Weights of a small transformer language model: width 384.
Each number is 128 + 32 x the weight over its row's rms, rounded and kept within 0 to 255. Layers, rows and columns count from 0. Numbers have three digits each. The size before them is the row's rms in percent of the matrix's.

# down: layer 7 MLP down (transposed), 1536x384, rms 0.0515, rows 570-669, columns 256-319
# up: layer 7 MLP up, 1536x384, rms 0.0653, rows 571-670, columns 256-319
down570 096:153147118196132154129081141163077128126097101168139146106077102166141109120111110143139079097133157168120163132094133100186066092110110123122078139096081095159116132085134092118113112119189110
up571 096:100168128070171090125136127141076112071114152124143170085144122115098091122135075108140133164083117040086115149147181126093178153135095139126166086142144130136102073080168164138143129182152125
down571 096:135106127180134160182167081177151208078124079124129121168150108137149126115084165079130177179164073128110122073183134128098106149166169153136113060091120195133195104156137153119073141157177096
up572 107:128106130132128129164176158158129123096116101135147099131130113104175107132112139092116131125134085137098167110191123093099086169141179088112123179071098135136152169094130137160117171114095045
down572 109:127181152161108148147064121110080115153121188138096172129134163147159118128155132169126063151051153144111112127120174145173176144076179073141159127157142127114148120025142127118115123162070090
up573 096:119087141138147144124093112126097170116146178119155137181164159087123099158131068074118132109126100092077157163114081108121171086145123185000133088172156125142151097140105133142105119173146159
down573 100:089116160110147164160114150170155109111114108172140116198122059185163151133127148106032115182125112097097127132157141098139144115133133131157089144113160096145149128186159092141122161135138127
up574 106:132095147128094181117139033129195186101077162060091101127122152120108130160119136182124140082068129099181124092102125164126052137117152095124179114083149217141152143103124148138142208124121139
down574 110:209134088123140169139089159160156135166109092087175158156164083120115085109108104137140130173155112132195121136139101132131073098108150171127149160115062174113122079131143148122128097166148123
up575 099:170135149136158127115137130134144137105084115157144137082126107145087183070162122127111131174096126059117155090143118139161153192072152153165172132106058109164109217079161106195169145089070114
down575 105:123093119130088142120114165101045085089104168188135181151190202124137116103113108100110088093153159175127135156057156112131180159125205143029147138093158090120154127134098135181115127097057125
up576 101:104089149142115140186105126157154129118133153080104175129156146114149133164106087135145164123079127131162151092137129146109123113157131119119148126053149070104178073117117138109150129148163114
down576 102:071154103140173114126125130135089133119126111121063087095132134163132081144125148106088160136141130139133143179135084196092156164139101197102156058149094147138128173100147141106144133119162095
up577 106:124091176119171151105082090161164137120084212145066118123123115105099138132150131161128139121137150111144137137144184142095097191117160078120076170138132076155118135146122142110202090088121143
down577 108:179114144146092103113135148106068099134170113132166151111086130113167095094112132117130162094100131106130102111128117102132065075164152142089133089103137079081127100194059144187111067134161131
up578 107:109083080022120170154094159134151100165162111127123125139073148107060157137103065083095159111100185125107157139105130143130113115207189159106151087110102146107142124100089128076141120160130168
down578 113:138121110156147107148155123154123135105148095069075146117110163137114188071104105095066176131126144168091127174132149192132103135092101150179189126133115126151164116095139096114163173102183121
up579 099:168179110147103116109081145152125195113104135187080113130118147136131114166171176130156181178097145103136165084128112122113101157120084082143146126152098143132208132161167111167117176116103142
down579 094:180152210117155138163106171101114121137126121115135112116151066108148135101143112160118145114121140124106068139154156078181125079099106152075119118125095147157117086109194152136095090109159159
up580 103:146146156112113176176102100077166124179149126084177135095110139056145081139120106154155156078121068118116134102124133110110133158142199130077154108111127090122156126147086088137177158102136113
down580 115:122103133114109146111141120089114145065148073138111140074111124080095095159070142162099217123127108155096061160106127142040111131110175130170157112120128134120133076157145132120148114145127131
up581 094:128167142159090158135097182145188150101123113127169150128156104076098150069122074123153102118063138092083174119152137128121167179149107182128178139151106081099163107118143145052153049133155127
down581 090:107106125153161100153069100125103154166154103123106135116090067094147154119167093150096128178174153127192087090197086114146105120124118180096110136109088113125137117145154119099133181138162090
up582 093:118162141147127159126070120122182224123159132116140126049065125146104166102137108159098130187114114114065114162116069151117122150139115120128102156093064097178191090149106128146144147110157112
down582 092:102124112165119139131135082169166123180139096108172169164137087097143150162128153148153082097136165131163141185052191069142124064148134128124103103162164160123114116086132180166114124098141128
up583 104:113142089153197103096130138135153126092151188120137130095077150094115137115142105092084115126122163114135098163137169112169112157110143153117112116056160101154126167114070133128105121144144127
down583 099:148132148140149067147139194105138202112126105187102138143109089127176123115085111129118167182162138174121062168165038156159167111136177201112129076103130096079150115098147127138161173152128141
up584 106:127168096102193119155088107089119131078089157104133128163116103107138108177085096100170120103150128088150188096104111100115157129139131107091142150088165104158059166129137104154117193125152083
down584 104:075058116130111114078115094144082148132120151062147097135123038137137139062122127142086128145151098083097163108137082138127100091135118112126132113126121076105120156130102079168109106151094097
up585 099:150143118131056149218142157161117150111156185113174113093153093086119134114118143119134085098129100103172139090098125108172123056136130184052122107124122122123148097098114144154151118099130146
down585 095:110182128167090153103172130163114112163158093148090169111138077183156145099134123193144130101103093136136139145130095112104106127152096104100101141116089133121117143085117126154144127099143122
up586 099:144162136114120216071118090168139176164131165133153133120139137128119124070157119122106104123113123091091132154071147050136168126178177115074180111114112163164181087135076122151132151131127149
down586 093:100117123145228093155201131125118045094099169161109158156112131128157121152089139143145146120141125128136190106142083162057101108109065105183144162142125135134126158169170126088113153154144088
up587 107:141133094106172204143132130131126115141133144095118133151125115169184097074100087127133094072113137151110104109126101119114050145112130134114114143145168139091093160104147132112181090117118078
down587 105:097106143136093163129154139146167152133095128130175119099166126119133147102165124158137160116161144161117145086116076105079124109110115107149137132169112187115147144065138100110105086131168074
up588 097:145107187134137133104101163150126198131187145136117139160135132101064151120091104076021168186089118089145098149177131146133137112126130155057115155155196172133111161129126161096181096144185097
down588 095:140079114133120169131110087143149154089105134148132109066094127122129114110141136117201084125128098130119104138114078080122174130173116072079204157163100118137108095146156129135121096075149161
up589 104:135132167080075151156108167113125136182055090072210212104107181132105148087112170115135143139101111111141111128131102130113118186139075179114144102143079162142101146080130096168155131052150069
down589 104:107138117128157135079114059176123115126127130132119114047095134166136142114087141080107119136156101171148114094183114175164182143113156159199157124151147192136081102157164099105108118090156150
up590 082:144198086116125135072082136157081096142140074169188137068131159077170079180119198107099159149092101060088115133181107154138126165122168173105074132129125167126043095106086113186130178119131117
down590 087:080142170164152101204155108060165094126212111092140131095121136128156155151086151101098099094162130188164127079128099092105113106089111103093145122178185123127212135148091204073145109140150103
up591 104:119130113104141177143138177088140131150165118156162134132110077099115138146093151048112146173057112098121104140193118127073068118145175163136078109098067123137153112134091072129078168151122091
down591 099:107151172103152118135130114124087215126188133130113051138149100126091149133094124147149132130199176105102130111115141167143166131080132187091151152200142103175118131105160161109152168099193155
up592 097:203141144158200089157100060144126121172103080135186180072144089139102190087184135142118154151139132115176050084159156096123128149105070129130177118193170168157074149133168055151136120125165109
down592 096:187188129105093117100146135106128130113098150172114099144121136087101088110066159132066102129134116113083156151161055155151161182172145098076105137098130140150174174062104174127092137097147153
up593 091:152129113167133138155062149110134160113120128124133169153116138116118147133145158138145216078084099144123173080154133126143170131116143204117162173153100150178147086129100144171111137172136077
down593 096:181100082152132091126161127105172063078116108070022106105088071194168094153108172165098169102133207094145137150099129144115068186086118143151115155130112150094203138104136161109130190035106110
up594 108:162138117096119141098107125107098158065162139157139108137128128111076169139101137190078151113065158171128144112153110086140072150116075171115128161160103179110143119119170089112085146163140128
down594 099:167067079142111105107126153155156107120137173135182151096167126192089064172125170081157111143156100124083180095112161070157160114114138085135130130138121202085163204158135151160060114151144171
up595 108:150139112105131098111117108119144171115078161141107141146165138126113109060082102149135152100070110085113161045147114125104194142167166197133141122109135076101137136104127120089164124173121148
down595 104:117132137079156099129121109085112113052095074073110098161160136128150149148142183135156076121071106133114133139168151147162168134110106072067137090125078178110082115106136132081145092124126095
up596 113:125126133082180159176132151161091090034095062172148140109137105116088162151118103166144098142116128091137161150187165095078110133103161084121114215068126133084111164142089147108118184118102105
down596 111:124139169072085129154100089138179170118116137099097152184158138165127123130150102091124115113088078127134091146083136162092111113122145160102118120122111099165145119135120096119182163120206107
up597 088:148126135030164102109144126147159098106144111141113158130145139080110140155117110143104134127078126129158155158127121139092114145168067072139076126104120127155158151154123135110078138162138157
down597 088:116124106111120179114089119102122160109144146090077106120088145140147123122112071151150168131094164146107090152102059123086094115199111158139110109123136131130090155122113149100161148109117154
up598 105:176104156122200132143108151112130118146169089131179110155116128118097144065164085126166171114075139108096205120107120124137112164122142157061157161099101073109122167083144133116159119123168120
down598 110:111136165182123152094139174116101184157174161173109107141123104181131175090071119147123158124177156118147113057169108110129127109112131113153108221157134115119115158111182092091143165103088138
up599 104:121139144132121105154127096163076144135163135139087151110089149092076075111148095110098192149159140119168094091082153044135161108131097102122082134142117174196132176162108180131115145133123092
down599 113:084130142078123116132110104101139136161129109083143114130194152107112084172169167137103174122095154088071154177129175157185163132159096140182117146100089107070160165066072164117098149164133119
up600 107:148170134150143160116136101130123155063125137121086151111125151079156089143088135057061132132152082101122138102091158089090048179111093114122183142128148143143083122147060125124139168133121166
down600 104:169125152124103124108110155110122154126160160140153094095160142059087115148165123158094064160106167141023092093147094147093167085171112128146161096157144053192184077156147141112132064140226132
up601 110:104126155111092127084177162164059122122164155142161125107097167122177082119152141149100125119115142108148088156135072119161093176099075115124155124109152088138102132062148087116116126119159090
down601 102:095171212113116100114067165105117149118112116131086137155102156140140157123147162200114163118104125110119126135126133135086083128084135144172085120181120103082157126172133145153112165135103157
up602 100:150107208085128156162107119136108127128100119121091172082141140120051076134147099169096162108120125108106144123157213119172103101143125122127092169084147097174153103124087137130184084125170136
down602 101:134141101117135074159118110055230128133103137156134094205128128133207164178112154145138113166154114157131144125123081194091148129123137123128148121074126094113076110158131093149144140136168179
up603 101:162107118094123149131153153156191150165160120138189160171100122085093183125082091104069086135102154065152109144146141127110107095149112155099183153130105128125113110147101145183126159165125136
down603 111:140121123100153116117113121101176169175214151144118154109116117148079098117124089145141132115163111164125106101144138123074151124149142099145153154126156139153098118132145085163166121059090076
up604 092:132141174072147107121126094135166089186125182092139158171136123128062134116094139142171152140066100125141086126124127120120131196158115142132166100135156100116103162130088173077140151133140119
down604 100:209093097180149101159081097149138155137111107097092108161135109096160094154057119179135160107130045133118171154145164092124155159091080194120109123136135146059156072136135142134085114179104154
up605 098:149146162152143172169142101176098168174087147134130129125166141128124187167124111161121127163129116153109137158125172123131094111146141142114102066138017066136109152160130128167165142141097132
down605 097:109139130104091124100091119121132122127102084156147144126120127053044107071148121081120111091112036103116148111113099080162128160142120145085142180149162176096130121160102119146143189179083123
up606 099:177140135136121167120163065109161166114096118134091169101144158099135158127178156168166168146038135139166099110194127092037123161150090108125132103065071137212076115090122071133092146101153116
down606 098:118168170161157097077124086094123083155126143146107159084159103155149071155121124106123131129147103138097122154148135088146116157102128103140117140109131142179106043151152162137090136115123129
up607 108:094135152106102104150109078129103157119131110042172138085112141103138097140063139112111072105110040147109090193162121114123109161112121134063084141141120153149135116127164146109121131128152120
down607 105:087111156103153111064120194185093145147138099113169158136151150148104102108129180127128110073126111139056081181099091143134077133098155155120086124086130150092167108143156156174113139124139155
up608 106:110107157083161137162159193127108116081120097126170160182121157116157155170130139083114136181098149059082141113104076031129126135192175154135122167134062123202154054103073088142190129178148136
down608 103:086088125139167168144133127097111125086081173079106127087158087147186123200111131163119120169106144088132109143183053126139133135107144140084184133080146117101134189149156133046137115139104098
up609 091:123151114120148168173120096161163134121135133118175119094137101127095091111102100093078133117137135089148166069131140125145153192127166106116189069115110159134187100060132154144120152103115134
down609 099:171092119158142136114150152123090121108139119135055184180138112094204127104108172201152139153132095177115118151106183152110158104134115121147109154135102099129108132177156112073110079114130116
up610 108:199141187117129202167133041112066169059086124130149138165083097127166108116185084134121100180096043173149124129142128064089106116145156112127130193122156141161130120185103063183134194124156154
down610 098:135180105151149151110143129096075094114129103122073159136177137144114124144131147107127155122112090134116068076155174122145143174181108084096139124129163181060093152127113122119152093105100124
up611 088:112101174108116191158171088139157111087114151068108161138188107133105201120156153154141106161162134114101140077175142135113096158185129067135139120093090092172142104110136098133090175119177141
down611 094:200148110186127099076104184112118178124145100204146116101102136096161068160090089073085160122128128149177164140134101149183107085119130170145138150135142179140097140120095142081133091169104111
up612 106:101190150062079162195080094134095115148088149126086122112115161124104136132134078120136173130153127119120179147181131072148116136095139105099091176158063098162148076161078144166157150111110106
down612 107:155132135054052172113105113131117109132146180136142099146113150144163165125106147091164107116119144179090177096140137145174060102143141144142097089150142073147184113163108106122175113120134106
up613 086:142203165096142095077106161130131166116132075206165159172104154100133146057072141107064186139149164146155103116088126136052146114138095119121073089128095119190119109133140126140131181118169110
down613 092:089144100109167110100091161127097123112162083067089050121126087146160123084101101142141150126131200161149109115101121124165108106126174179179123164154120119139112118137132119109142130090083104
up614 096:137115151183172075165057153161144150131092136184155111134100105139153137091145142095123172132106122125133079099107151099125175142133112162128114131150093157123165074053049092142188191117086107
down614 099:149122158083104170084126114114161046048169126090103154109127139114088139152111075206160120130152082198191171131114107097127159137156147000079166145098133112182097195120163168110088083121110139
up615 104:092141151027137119095053155105141166135100124152117107103118169116082116135134110088149138116051093118141127148147169138198120151132138161089123159107137117157111167103137126155123126158126137
down615 104:160121161105114109143130102132157108082100129165152169151168162106165097101092097098131129084118191126116124093108123149096152157141163085121168149129076103118142156154118104109110125112108097
up616 092:105162146158105148098090126190118112172152130124159152130101112093090122177106144151109134214095153080129138094056120023087163151173131139054172103140102126072209114160082111153161136173115076
down616 097:127122124161155141117167133062138087125147108118112119103091121146082156129083178163126162109142169108123127087153148174175113170076140117163134115100168135131120098133166108008132176107113175
up617 092:125096163125144098198140128202118119180132124077126183145173148116115130127119116123102178126130105154190137150083133099136135132158078137084100135126154163141144171145131086145113143142120121
down617 096:179125134139128140088139096113140137108118192158158073144142085136071105157127120152125097172152126131108132139140144088184139166114117149166143148103068119143171107076186155129152138092122135
up618 101:187147159141096148116184088111192189065081154115132110091116110141129103154103110106143070150080043128133172113166106155120085172191151103143135189121119099156180135102139082074198147142208137
down618 100:146104062130129196146129123180094119135115125142098139147148124122153119114148132139144134125145139120166106134196145103074122076109150138123130119106180173148146114018126106098093130080147089
up619 106:135128125150161144125046129067157146109102132094064093107097174139136153154116098117129133068141133110131126163168132099161126134131144091085115148088128112138104139120054157085127113067140132
down619 110:061122092095102184125116112119107128100166109079134137101108138155131121114164072132127148145182140161112096140127175085221116134112196152169166063113145118159150148075098181105139163145087157
up620 106:144098165096056167106106111122172111078124255113140132127117129109121171160148166177089109121110149137151128113139114128108119161139180109103125132154166111101145061158162067182098124128121140
down620 099:119159148143082178114038134167119106128093132159076105093184162117165097097092092164166176157120129136110106094137129168108054103143184129144178184140186117157122136110122116138192115146165152
up621 105:151132132097112128194115104179162175178113101123155192124114140145129156113161118193059134115102153094109126130120057134114102155175135152078120129100182156137070152128140146167112149105159087
down621 106:078131099134087111128130194129159051109175071125139076145123093196155183150123163096162124099148147081207084137158156123133173113134138227137147110097113130117123170132128182130165139162098112
up622 089:201153148081145151145131106130114123107058137100139102128137129144194128144131114099148100112129098117144180126123084100134168124107100113149080161158126145180146137119127065113133171145159075
down622 087:104101140162140102114194152118126107123152106215142099058110138180081130141139142165075137116145116118159120134140155116187127089141118131125213097125154178074070166150128141100089123118130150
up623 086:114128170083124134135130140132164143106128132115115138090179181098136133134150155185085095192143068077110121213168204096132139158135078139129175103168147173108132139071095130102165102073114124
down623 090:141128151115171116109105088137115125100123085148109096114145130093132102101090147116141121102097131148149140108115117193161136074107197156126150138087072087099126098132080118163113160151078146
up624 106:130111165088162157068170039106166127070104173072161148129140174134126214181093069191092109097147108097129098078174190124113080155171133167118138119112131123122126151078139117075162189108154171
down624 108:146117083157102137058113148153151131152156127090130124149120154160151167154168125037158116138119166132098118162179131116075105141103102105132118168142073197132140128155086094173139142189167075
up625 109:155222131099170154073115061135110089152100170102148140118112147105093187124149124168060137105121151127142101169115118079137129127171107070081161129141131118164109111155075114132119159126147126
down625 111:077130126129160081142079129122121134135203134090134112194076102089151113140103113120099164079104125112111186130088109141159176162156147162209152147140059069137118169123091144153092149124135151
up626 093:146077173130145111085163124119195152082101077067105165125136100061120143097113181098099137129146083096100111169164148151131179140160160054101211115148167149192132120101147134129102082079141117
down626 096:184100197129150122119121159127106169119083170126194094125137130143091069130126072139172107150114140121128113141201100096127099136189137133119095117162099100133131102113101154130100196139118179
up627 097:183096185155110133144154121207130118128162049136216173045127149103130122134124089106096141152092131098131070115076081152115139156144143068114162054111180162132120147105170124111171138125104138
down627 100:133099125065144189064149101103181097118146136187106069108140117085121143149082079149121169083128099124118074067198173174137152092127149152163088091125090136148119152151129096074126162102104065
up628 095:190126110098136180180123120131090137108103084110121087105100102126041090145136113119159203127090152117093184146129137117079165081175071091127175151117113090134187209154146172150110097153092084
down628 091:110121099109102081092106125111153099089161166162156149146153154088194127097152119122091075087135085160104082096073099204160172181137171184123177113102133126134138109111137065114138135155160135
up629 110:197119185130164223146146139093102196122095132135064136097127165094140183122096091112127120107070095108136127093137151048093052090155133108159124124140154168094138132121092109127084171131122078
down629 107:132170160060115084126108098093132106108180117092130140097073140138154206158119139126108147115157133127121071142116196119105130152124120151093105135151104170147064123121083137092145223101169125
up630 093:158089182136115210055062092095134124067149140129119142141134101117131167129179110140119128130099119106186097115103154129077160108166088152107107098128143085113165131132107090150173163145099090
down630 091:162178096112114122133132188096119185160138113082088150155155091151122156172087139121195153080115179121088111120146126159147115158084166178099118170059160165143107135108137156051158116161162120
up631 091:128100157118123101169204131222065091059144107164150133199125119083184155102112108081107150153048079122130155154114112090105176142117074125132127163141142172140164144144120134163106163149096130
down631 094:115090179095101139093082162075147179196126146108143141119089153089079128113152188099158098151125124106120156147124107134191095108125123130118106172114157116142124094123164114144178054131159134
up632 095:096132187066108187174111111136090111094100192145162133120114087183167202108141105070119096191107134125089094126159093041131133148134057150086130077107171132155195097164123143061120110134168131
down632 094:138124086090143134150158118135134147105170108106086089129163120110058087118120089153111118134159187067141114105126142179168176087149170125146132150133033125127109140092152169138135074101071090
up633 097:153162130107125159065128124104131130091033121165099158101110141128138156168146133132133130159109097132119165129095109151099146142126090113160131089107179136176093160049123106152139116174141121
down633 095:137093080131130132104196105097101179155177076139098138147143120134159125134099142048155148144139204117206122075128154134142051089144173187146164114130133114129111168070112144130114114172096108
up634 104:115195136146162132117125136130094199146154164109102124065202164133152113114102108091115107127105096086120113101124158127130081186139130157114118075155066146171138155092098141127150164196114074
down634 102:147144131112130151092099131125117112160163127166116174152152116126150079140113112129079084137204150090168083092114122135130234165135112108112145094127135098164109184103119119112120144121114130
up635 101:177142144103118103114106065168146102053138105158192173128123107119161113134157172132091144154077111114110097106140113103122117117153081180150125179096157135128132117098103086161134174163139103
down635 097:125166088132147149192139158121126113139102151067117147176097101135083112148119071080208144068149104095101109152089135158136112138158121065126127139057112096133135109095118140109133066088156167
up636 092:128150133116182125108108130134146129123132161126114189153105128092153136185138118131103068129105178095095196116113177126093149123094120125102129159169089143134147147150123090153139175145164116
down636 085:134142074145152129114165147118107082119170112122071154123118164153107123184170141154155145166106124125073134102125101143100060172138102088196122119142114165114146117115133148121101119109150110
up637 114:109160138087112175146121108154164168069081129171109094131126164103142162200108080137127125103126153115153147157165121096127158122102134137074153129162151124196183117098118161182149143126154137
down637 119:162116126187095128135198062173119137120107162197152105161097119170173134128090119152131127162105051088152160092117093123158120153127119132150165196157095120122156125173130086139065130186166140
up638 108:126154151130132128148121111184100121123106116120176148104127151139068092127076058161070165133141130145146118122118093101153045169140096105087091093112110110188096116137115054128149176097144112
down638 112:088061085083124187145184142090127109118131067119133097175139078064084109207106104149204098101130122127146138140098063183141169107110159130148196138073092103152080163142085139148160094164097166
up639 097:107061119170124142142128122148148115108109084164172151090141122151139163080114130143126130207147105158056156158147110173153169126221110147127140084138088155133185062059140126110117141171148101
down639 098:147178120110157185114107093109152091073173126118167090192159132090139097164088122136074192187144182147161128182109166088117070207089037079131093162103124096108101109138155166167178109145145075
up640 104:064141120100086181115030078120120087132128183137068176104145128087093137122128153137145230123086158161164132122094189087121164153133126161145118071181145148127184177161126125113147153140109126
down640 105:106182183138125180128080167175151151153136146098190122117105100099130159122119152170070124089034174086085146104176111111116105131099127143085195167130126191137112150089127108188168131111078111
up641 108:154145137103101110132185103148104113107179182129145159100126120112123151130072078186109113109100158089169150103138119124129103113139160146087080162101137151148127110121127125119118144135158162
down641 111:154117162107023112160050130173120130126146115120148110127134135125147088057140111153176106122141114125142132106119118119123150225155136197061184141091128120132168094082186153103131071154087165
up642 108:183132206121193142108143128167149117108101113138162127108101141130130164097136086108152126104102068142156130104152096118088114136154085113132096169104089123148152175142178128147188175100155101
down642 119:101168122117109154100134146157097116117174079094077120049159106091108167083178121209153102164143118152117118135141157172160137098086111079140150130132135071076079186189082103056116142106077140
up643 105:169182117112116138094045155116105102105150125156156158117124156118149146076132171123089150110146100132155118097173112094100097143165084119120101107167124135087116178145082095091123128124164069
down643 100:138105144049133136125124134131104116130083163089119164129146175162159111150109100118105127094151082106174150120114049160131159170142125147178129131114105151105149118180177128112102124157112142
up644 102:097078127123141091065151155201130158130112112148177134092131182171075103142121154165094165135150153090156089134187123160136132126177195120111092120115071155155127117128147125105150163139178139
down644 101:215136101093163134141104141152132168144135140114115120120144135133090163060114135137132114145103148157101173148143174119187047164145149107117142148085129113059154118148194136076111115107127216
up645 098:146226172178181086048155129135133099157124172122146101132141194070116132077103135137121184126095111088116105173098129116100143112115143154140160144140137163095098138148100162092080118166148070
down645 099:173118116086114084100066112113155141124102183165145150188145108085161125192139202122172097108089112105095113144117137160162101107118178129128089101090160161133133126099092159117144151154113133
up646 103:184166123193094127162117063127118085141132164091112121122172174174127121158141108152097166136135125151188152114112124131164089126154100197040078168134093137171137134137065128131100087130153124
down646 104:152129131125112150057171144124150171113075120164114147125089173203154105152127154099118124155170121104070088109115146131163116115103097110173137158104137103115164106143100127094122146111163166
up647 106:160167163091126152159103092134154134094124155132107118131113126102142132095073099079097106136117196106082133099165108102140131113145087166062099167101129115211117054112061155098075121183140135
down647 107:076123192121184091139113177131163133088135084161126176083133183077099087132140013155158202166104102108173073150121163114140071084201144115130128124077097105128129165096101175073100072114063112
up648 097:113134121136145152109104125164126152116160090091070155105113124080149083088108085122151157157128097158129074113141086150120105113136112135159169089131110159101097151151133113174159158184186187
down648 099:126144146138066113160120130144145121118152155158192178184140084165093113127181116139085083118094127118117115165122157124169101163082185055102095095088187158115098167124123142122184153098185117
up649 101:124151100143085115144122158120126149091140097127154171140130156102127108166117122149130132172132147172120093077154168121110156167197100153039127129143158124137073149138113154126085134112150017
down649 102:106233126186107113118169137088067155095115092141160128161135143123157124098079150075090146167093138153125122161117149096200139194107159168150123124138141148102186156160109181112104187125155092
up650 085:134122115118166178129137104175084131160146099121103119119159158075149117119107065133086137155116143118092140050169135183150169071158112090116179157168189167130118126060117158192162135071142123
down650 085:170117144171055131154091089084129120065114160122162163141126159164136150130105126146222148124164085126181118144107142071110084197166099136108113123100129114127138131177119064136076137175218162
up651 103:134127117116134137205115083193208178153129124147140157134116111112178154088127088113084154099068154126155112140130149132164087067118129162129145139151077097112146165109185122126145116158158150
down651 106:141192158163078077138167152141102160136131078110085147167104122135112187152080172112091154071102130149112119124079090105139134172174139166168142112134191172213183183075117234114157105166133173
up652 092:142151127093223111192087109140147148151123099146111134128110129169140128122129122101122107116068147113096139057095103102183123139150142099077148134121138141139111186106110067121095107059116165
down652 093:096077113151115125124157117146138095099097188152130138145169171107135119183090168086094160133147026087076102099163176109146091115172096148169089075146094099133131148192101137149104144130147091
up653 104:118122171117090116097108139097141092078133167137090141109136106115154137070143142118130156163145154142093146151124120137158180161116117190100110107113136201126088117095122090115114190156141183
down653 104:124093203065074112132157156093074124106129163153063137126100162130182127134170172147124119131116148095152117132133081129161144101108094131207153175125121149164134093168127163171145050150125149
up654 100:159140168136114091197089172148135132105146105107177180147116173088101139116051122089091155111112082156088082148085149086131146095139082110103139116144088107134150126165091125173132136164149096
down654 102:184093128130133135138112136109062149094048137177079096089143134127098134124143175123090166161121152096131106102183154064122144060060116136099146125084194118146063133135135150183083080150149124
up655 099:131117146096152116180111100165152255133115099110175154133121092128116178110106092146130128173054106141160153096096106087132116137118145117078094159068156119171079102130135141120054129134114078
down655 093:133179055150160082085164140129112111179117127146119101157112171155096132117095170180082100085197123156108091057144106165163059126117150080142116080192178155040084152158085177094111128120166180
up656 106:116175120132112123145114190108171170144105134112138161085157113087139121153121052104093155143133128164055113193154141068114165141129146137070140190142110143137119177110056104119140131162105138
down656 111:072138091125163103145184045091111066097160115159088129121143097156169089093116120139196134133123128094133155112133093146122121170137210116086104091079104156127114123107094159200088142091108170
up657 098:103188110123116130084088160115201175128124095096115123102096090092057144129098101137096131189125098171085078118172116115182117120091147118095130140040135143125159142112123149125159139072151183
down657 094:121119142168139071141122177132172124109145119103135163163095144172148074122105124109154170095138112130148137072101132066100137080191124096108158123082115103133097156185108090174101120172142072
up658 093:099124125098122112123183142159124121108170098051145159061129149109095103159104083138142148110092117146147087170130111075093118111139149111112142095077136130129161086100130103111145150080204166
down658 094:145178121134163156116120100125177139107109116189192040162143142144128147177102178155106136090160188133119142111115151179161144135130142217136123137138152130133159120130130077115118078123123116
up659 097:084127175184098172145065073149115168164156097113134155159110153068121178129078166100093158136172176105132129146111126143130179117143138141070081145152148134064157170133136172175146139108133068
down659 093:142102137161135105180136126136038073137109153150193157126127186121100106102133174098126127165151128034161104151126106095095144118146094122124140112120135087107108097104175159063109115084090118
up660 109:097141139072138124108117130182183105090102136137154152116120141106123153079059130116091148106118129118153139154145104135102151080134145124145102138102154086162130100044144141125147192127146133
down660 105:187157109124126171131082152156081135134107111135112156112088142126105153099096115178134157159124170114102135161098122128045184112100119127141108146147085131062109083152160136099207128120059120
up661 092:057109200139071140088139145157128136078034123133146123122182159112094205168152130216129115152107111118102128151123141151118123087052130133129178107063128159128139161084163117157092117107130157
down661 088:197135096129147144152136141120135133105161137167160123141138061167097125109143116129101124085155117125156149138111149152111151180139114147156098142168065175126146144167117101177092185171063127
up662 092:131096096147121065203114162163092090109146152122140146134147117102120144087116135090165178190158115077108170053173128084108166084181135159105159091119134139086126189125134122156112176191076089
down662 092:133106115139227138105084121099182177145118106157138083173095111158102107165112151147117183118169125144180099127141074058122143093116126149117161141157122111141144149153086144137119077130134168
up663 103:096136120108108139163127125147101110112114124110106129156125151135094152162100148138115083118118093139132112127185145132137055118103130136148148112088101187185133154069147121155178117109109159
down663 102:086120122160105164123086123149140100151180119157170110137103135090146137083101154144188115135133077115094110135136150108139099117112146142084145112102125097113167139131134132126218129087131136
up664 107:107177181084163194111110106088138137101071129095121116080059124132112111038121123176157119149117108128102078137161142124135135135094078140105099166067145151149096143133179085183122149118160132
down664 104:144136142185111134133135126133116106114176177140164178133097117065111178118135124130109102081171093112106156074120142086152133109133189137115161121094125122125127099149152164129100142105092165
up665 104:075124133119093074161126174141116162119133129178152128061133143115095127117118046075096173114148149081126088161126133102155133124122155135066149133104086159154122183095106105116084118074098149
down665 106:153143153125139155127134127113034078176098161184103130061141148145113111091106153136125141150169153099116091138125163146164118121114103106082124094086150125170125134074059112152101173190108130
up666 099:145124123160144141188117099143117117076135122165185150139127152122168120138124131067125153139134175093060141089183142112157135122133121094119145091099132113135111128125079140157161162147126121
down666 101:130134115116163088100098117095096158167081176109147129054158069184150103144081211174110181099121175089119102104173101106112209142126192150111074119122140172081089191108146110129096139131156120
up667 096:154133146123160148136148100115132092122124076101122140070098056127142114095146115066107127122077119089087165154115139096157089180171071136119122115113132141178143142078123159116137137086149094
down667 105:089121106121112166132098169111189145140157150105117126209173178130102094116102146100133157064169142151157167143162084180049134118200142186106165135179099103110174156183176148170113136139095172
up668 088:132122179122156115146092118168104150124099113105174108082193101059132096143039119101063175098141085120135160181112170128161170162153086174081185110118208134145097178181117175122184117151142160
down668 081:148121109204202104146121127117116063171126075167131111144113135117142090166143099111133084123101100139127107130138121094143112106099146101139133120096094162145127099143136141099093132083090169
up669 106:168159203136112122124110102133166184097133110140162121099142128098122117158099128136111097154152101117146103153135126125114075147173119132076089186073168153156183124115079085168164108088121133
down669 106:155087167109066162174082162110100168155092127156092087062185108108178144105156095118090113114087126014143113163158132090120104129031141208108114167125157156185119096172167127157164121127154109
up670 103:174102114093110174097117148097095153107073204109140078160131131107112124207130147090082147154096137115119186177099142119130094132106098152104152166094144083179096205115093154117106130078129134